Part of a small language model's weights.
Architecture: LayerNorm before each block, rotary positions, no biases in attention or MLP.
Each number is 200 + 40 x the weight over its row's rms, rounded and kept within 0 to 999. Layers, rows and columns count from 0. The size before them is the row's rms in percent of the matrix's.

# layer 13 MLP up, 1280x320, rms 0.124, rows 1138-1187, columns 288-319
108,156,96,207,249,136,202,213,212,181,111,159,167,141,190,157,352,164,215,167,198,233,234,210,163,204,234,268,130,197,249,210,220
101,213,232,234,201,206,160,241,175,117,149,212,197,156,227,177,183,191,141,191,252,187,282,165,229,148,191,188,231,200,178,108,191
098,210,195,240,128,225,154,209,191,195,232,229,213,171,206,167,187,165,233,202,116,225,234,211,179,174,163,154,195,167,140,169,184
102,289,201,173,245,220,192,202,178,215,221,214,123,242,224,278,221,190,165,228,183,164,217,229,208,183,144,138,141,252,237,150,288
098,192,208,187,220,153,166,223,173,165,211,174,170,162,148,195,195,206,152,218,243,247,215,209,246,250,141,121,135,200,249,232,218
095,151,242,198,198,186,180,208,200,179,223,193,210,211,194,258,253,182,240,205,211,229,168,231,206,219,235,254,275,185,179,204,159
098,218,226,175,213,191,225,188,169,168,209,177,139,183,262,220,162,233,196,238,194,152,235,217,235,198,240,215,149,239,213,222,152
101,224,179,192,164,146,180,221,173,202,208,172,240,167,192,141,173,211,231,212,152,118,208,223,232,292,75,219,231,258,280,166,232
103,155,204,135,125,218,147,155,115,239,236,126,222,216,211,155,197,186,220,196,133,208,184,146,237,198,148,161,216,251,176,168,259
099,94,223,226,191,218,163,162,228,213,170,241,227,238,247,241,191,207,230,230,209,170,216,223,240,323,180,221,291,211,183,247,304
100,218,175,164,198,228,158,162,195,242,240,123,177,192,162,193,151,129,148,191,245,170,232,159,286,145,227,200,196,227,249,239,253
099,206,223,205,215,296,196,184,190,186,171,188,196,186,170,213,200,210,240,150,229,216,262,272,193,271,253,253,148,173,234,144,173
097,115,205,192,243,262,244,242,202,157,223,258,243,219,193,231,211,187,218,212,153,156,172,137,173,171,157,200,153,206,274,206,206
092,210,188,229,184,172,245,216,209,250,236,164,264,234,175,237,167,166,190,191,216,209,160,200,219,199,259,193,152,165,270,121,216
102,185,234,209,241,188,222,227,170,207,204,199,182,164,223,205,164,216,197,151,223,185,238,203,261,152,240,219,181,243,201,175,260
097,208,201,210,200,183,150,219,153,197,156,253,285,273,190,140,204,161,124,149,223,241,183,196,265,176,206,231,194,274,153,197,221
091,241,208,181,179,182,158,214,159,213,188,200,147,264,159,159,208,245,218,266,192,168,255,205,178,178,278,221,239,124,162,132,207
099,120,244,190,186,199,168,206,273,194,179,128,195,271,168,197,204,138,208,218,211,189,227,177,242,201,165,144,190,134,303,181,192
097,258,200,204,227,256,147,232,280,173,226,127,207,178,234,203,202,210,223,150,218,189,166,168,230,175,223,271,198,181,172,217,287
110,178,268,215,169,224,91,176,128,236,196,253,233,213,153,225,193,276,187,157,217,237,188,180,176,248,226,239,232,276,259,161,190
102,145,205,227,232,222,247,225,209,229,217,196,190,175,192,169,227,157,272,220,222,178,145,254,214,240,187,237,258,260,171,210,128
108,202,158,237,243,133,159,83,215,142,192,247,181,233,228,217,85,193,239,174,218,231,156,176,254,189,223,220,181,229,218,187,252
101,186,240,213,206,223,185,196,134,164,304,120,254,201,278,163,198,200,188,193,205,232,202,195,230,188,182,198,197,188,110,274,145
103,224,203,156,192,182,204,206,198,187,224,197,170,156,153,268,225,178,160,270,175,133,155,232,142,210,215,237,222,171,282,274,298
097,258,180,207,173,213,213,215,170,258,155,270,201,149,247,208,262,182,159,203,244,239,235,133,215,255,229,204,117,230,188,227,209
094,261,207,238,176,208,194,258,252,125,162,217,155,206,203,234,256,180,234,120,275,179,185,195,136,166,150,146,175,199,123,161,263
101,224,215,251,153,201,179,236,178,143,166,217,259,192,184,191,243,271,188,219,261,172,177,204,165,210,242,251,181,188,212,224,138
103,255,197,177,286,292,235,262,170,173,260,195,150,222,215,149,175,186,216,245,185,180,193,179,204,215,241,200,191,270,236,186,302
102,249,220,156,214,243,196,211,162,235,199,242,148,159,209,220,151,205,216,186,160,123,222,203,144,209,148,178,266,178,259,128,277
106,181,156,287,202,130,268,210,156,192,225,162,145,175,237,180,200,253,150,213,210,90,230,169,228,189,190,242,156,195,235,175,201
105,225,238,256,321,184,209,201,209,229,239,183,204,214,183,224,180,232,237,160,159,214,205,207,286,253,159,227,181,193,168,157,129
102,134,258,278,217,183,217,177,207,189,202,185,172,245,126,212,204,239,234,245,160,104,222,150,209,187,217,229,204,218,222,124,187
099,238,230,247,218,180,194,206,139,201,246,148,212,130,153,166,227,261,226,199,183,168,195,160,260,211,163,215,256,273,177,237,182
102,168,174,256,179,162,228,268,224,219,206,220,186,200,166,183,261,208,188,210,227,170,114,259,226,274,197,260,203,204,174,207,222
098,291,119,183,203,209,144,258,211,210,184,141,302,198,167,223,191,181,217,215,198,195,177,197,178,162,229,183,185,215,271,181,179
098,181,234,186,235,212,160,198,189,197,225,141,153,213,181,227,180,207,233,252,171,227,176,143,256,189,289,259,230,169,199,124,255
101,243,184,192,232,210,126,202,182,290,177,243,244,165,228,183,268,243,120,193,238,197,201,230,212,188,210,158,190,242,191,166,282
095,188,169,151,260,203,202,214,243,226,215,210,225,164,197,180,227,290,155,195,182,221,173,195,201,151,245,206,183,230,175,153,228
103,207,192,164,216,211,137,244,186,135,207,201,186,188,253,217,203,204,142,246,212,187,227,159,139,304,237,229,278,143,214,274,229
099,268,180,283,227,239,223,233,234,189,188,193,119,217,233,170,186,139,220,234,202,175,195,221,109,213,185,208,197,215,114,180,218
096,224,150,237,220,219,167,180,153,169,154,176,224,207,191,205,166,153,267,199,204,154,258,207,208,194,202,182,187,204,219,226,286
096,252,192,228,220,200,145,275,216,227,242,212,119,134,248,134,197,178,180,178,224,189,174,213,255,251,262,236,82,238,213,157,114
100,205,228,162,167,181,255,166,119,208,206,236,142,169,226,263,245,175,138,167,201,211,153,223,209,157,221,157,231,207,144,213,185
103,154,244,330,174,253,247,151,196,245,206,207,213,206,213,202,138,204,219,125,186,209,236,236,220,145,191,188,140,163,207,230,269
095,227,241,86,202,222,205,273,306,198,163,236,164,248,167,244,247,159,163,163,174,232,196,287,139,164,174,256,236,224,184,199,162
095,135,233,205,225,218,250,245,231,187,153,131,148,190,185,201,174,236,208,138,117,170,241,191,245,158,206,141,238,155,224,211,257
101,245,213,157,253,223,213,210,213,216,211,189,195,172,185,211,173,221,171,186,152,199,259,206,265,204,195,144,231,214,209,164,186
099,204,230,182,159,191,183,268,243,266,250,178,144,116,225,232,227,129,210,187,123,177,203,243,175,210,174,197,141,241,179,172,242
101,178,275,257,231,239,150,279,202,212,188,195,234,287,140,232,158,280,162,161,158,179,153,108,262,247,151,158,187,240,150,238,216
099,190,202,134,180,207,184,215,208,215,153,202,183,261,196,195,216,211,185,171,166,174,235,155,200,163,130,212,216,256,197,246,198
# layer 13 MLP down (transposed), 1280x320, rms 0.0638, rows 1138-1187, columns 288-319
102,132,219,174,158,198,264,259,270,182,111,207,174,178,162,226,187,190,252,210,158,241,155,194,202,225,193,215,150,162,241,272,209
101,116,199,182,225,164,164,211,214,206,184,209,154,196,178,248,287,164,205,271,173,238,146,257,241,264,227,182,221,157,199,289,244
099,245,195,220,167,170,271,214,168,187,283,150,234,256,207,168,168,198,182,231,205,228,183,194,232,156,184,193,214,197,217,222,148
096,224,225,196,119,137,212,214,232,199,193,161,196,156,258,210,135,195,222,209,212,183,258,202,172,197,219,240,194,223,179,170,176
100,228,135,241,139,146,183,147,248,214,200,204,185,159,216,139,217,218,266,229,237,271,187,209,226,180,188,155,234,182,210,178,112
103,208,153,207,222,219,245,209,162,236,205,175,192,218,191,172,200,242,165,228,119,179,198,191,219,198,222,174,123,229,180,190,240
093,133,156,223,246,192,222,156,184,249,271,247,228,188,170,195,218,157,201,167,171,236,232,207,229,160,131,169,214,191,198,202,258
101,245,142,184,201,172,182,151,181,251,195,207,218,287,132,144,213,191,195,278,198,244,118,190,183,306,241,186,128,184,135,196,175
100,189,187,207,194,202,231,213,279,173,193,233,174,144,209,226,203,250,241,157,256,151,212,153,204,232,222,225,194,211,192,190,173
100,308,168,127,220,211,187,285,206,157,214,167,161,204,142,161,234,183,220,235,233,220,234,115,138,155,262,185,157,160,176,200,223
092,188,293,173,177,123,217,204,194,144,208,245,202,216,184,195,215,241,235,220,177,227,204,207,130,136,216,138,198,153,169,173,220
094,182,200,292,213,188,162,227,204,115,182,216,157,141,229,212,177,231,146,248,202,228,245,161,191,238,193,163,191,265,125,133,255
097,265,178,179,143,177,188,192,187,249,210,182,126,128,145,186,166,166,147,217,183,209,207,227,191,256,270,232,228,164,162,156,176
099,237,181,177,169,188,150,221,132,143,169,205,189,187,213,215,184,181,179,151,173,204,227,151,80,137,92,208,214,230,220,194,210
101,171,260,174,133,226,154,165,262,155,198,243,166,217,198,220,199,102,154,192,205,228,230,215,191,148,123,210,223,200,154,213,151
098,210,214,197,158,158,229,251,185,113,162,148,197,112,244,247,193,236,141,188,174,155,217,294,210,171,255,197,181,132,196,156,188
096,111,169,188,220,274,212,221,216,145,185,176,227,144,279,156,171,186,111,168,220,161,146,163,218,158,166,171,229,132,203,154,152
100,247,170,204,238,163,275,210,174,237,148,269,236,139,198,136,241,218,164,220,162,285,246,212,137,150,207,211,210,273,123,235,199
105,165,221,212,225,178,244,257,153,172,189,190,178,209,141,199,189,234,144,206,164,99,229,159,275,222,218,118,168,151,203,201,159
098,185,258,155,190,224,151,239,178,166,234,167,207,259,222,240,200,184,234,180,250,190,242,217,118,185,194,195,213,207,204,196,120
094,195,225,201,288,158,275,203,223,206,244,196,240,236,213,264,172,213,171,164,133,161,193,158,265,200,185,218,158,211,293,194,208
101,216,187,203,202,135,172,255,208,241,120,296,218,257,231,180,206,194,241,164,209,257,202,171,205,212,206,209,210,187,185,131,222
102,184,179,192,187,243,121,180,196,261,196,190,161,200,162,222,162,112,219,206,155,200,230,118,174,289,234,214,220,251,222,171,224
102,244,229,239,181,168,193,225,253,167,222,218,213,215,214,236,246,149,248,149,216,205,216,172,195,182,185,170,223,187,167,255,145
098,248,280,197,196,223,231,193,210,190,137,220,180,233,214,163,205,142,199,224,150,265,212,198,148,110,212,245,176,125,214,183,171
114,184,173,165,186,213,194,176,239,239,209,144,224,204,170,180,171,231,188,254,151,175,213,155,235,209,254,211,160,223,264,249,155
093,93,211,210,253,172,277,239,252,182,202,218,194,208,195,124,215,282,271,156,164,132,220,224,222,187,182,207,180,192,197,200,227
107,151,288,226,152,189,184,190,200,134,145,192,213,229,249,200,173,163,189,244,186,251,231,188,184,199,208,210,209,235,176,203,108
100,194,110,168,193,193,189,175,202,107,168,142,317,201,215,213,236,245,237,244,217,246,158,225,180,155,152,222,191,231,233,243,189
100,207,126,183,195,225,167,95,239,166,214,180,231,127,113,157,187,181,241,212,161,223,185,195,232,251,201,174,248,223,224,297,203
093,196,103,263,188,197,152,206,207,216,203,204,210,175,177,224,231,151,232,245,247,247,119,187,161,210,173,238,162,239,262,227,230
106,215,204,250,231,142,267,117,287,259,202,253,118,206,77,197,145,196,194,164,184,155,203,146,212,175,180,220,306,178,205,211,264
098,92,152,180,205,208,179,171,242,182,228,208,207,238,241,239,238,128,115,192,174,244,217,211,138,224,217,160,146,168,212,149,187
098,221,90,169,268,161,196,150,206,243,248,224,190,147,206,203,194,217,217,153,211,191,153,118,252,288,251,228,206,151,170,172,221
096,204,208,228,195,246,174,188,106,189,186,276,166,241,253,208,218,208,128,182,197,207,210,140,215,182,180,214,227,190,230,104,197
095,230,173,238,138,155,190,255,252,115,196,195,269,251,235,239,267,154,186,208,212,188,129,216,192,172,118,170,170,215,180,237,211
098,232,244,277,165,200,250,224,231,201,206,212,232,199,239,167,159,279,233,182,140,165,134,181,230,210,221,207,196,227,226,241,106
099,230,219,190,185,191,208,204,215,159,236,138,199,134,232,175,163,60,196,163,192,273,178,237,165,170,152,179,194,152,286,186,113
097,191,146,249,210,184,215,181,212,151,243,220,207,222,158,197,236,176,237,180,199,182,201,187,174,150,189,148,213,285,255,204,203
097,184,237,245,217,231,164,223,190,211,265,264,165,216,199,216,244,219,122,233,251,151,187,138,143,145,195,249,214,226,191,231,170
100,171,252,116,271,238,226,194,252,162,178,216,132,224,212,234,165,217,199,160,165,200,162,144,199,185,243,211,228,177,234,118,159
105,181,169,196,160,153,200,231,198,180,182,203,253,241,179,218,200,237,195,190,205,246,193,142,214,239,161,205,183,220,224,269,229
095,149,197,243,215,137,242,169,260,221,211,143,188,186,131,280,118,263,204,196,151,205,215,175,196,213,120,242,218,104,282,259,212
095,217,160,236,214,268,242,177,196,218,234,219,196,234,233,250,220,220,184,190,265,150,188,197,219,203,213,264,261,236,175,186,164
103,140,206,178,211,134,202,202,144,214,185,168,262,192,141,223,136,230,170,160,207,222,209,196,245,219,164,152,156,179,180,237,206
095,247,190,245,192,150,211,154,175,163,189,269,242,169,112,167,192,235,175,248,188,177,200,188,206,201,204,230,241,215,196,153,213
105,229,195,209,167,200,246,231,238,221,184,162,197,216,188,263,228,177,191,261,274,210,175,217,166,190,140,241,205,234,181,197,231
101,216,170,259,162,171,188,183,207,205,167,221,209,275,184,289,156,197,152,235,293,223,231,200,140,192,217,194,264,148,215,168,170
095,230,220,263,199,195,252,218,138,201,193,138,156,242,231,146,136,172,248,175,207,154,205,217,210,175,227,206,283,176,229,180,234
099,231,240,191,178,216,163,192,250,200,212,231,216,76,161,189,226,140,208,226,158,167,155,202,207,172,185,198,279,138,141,161,119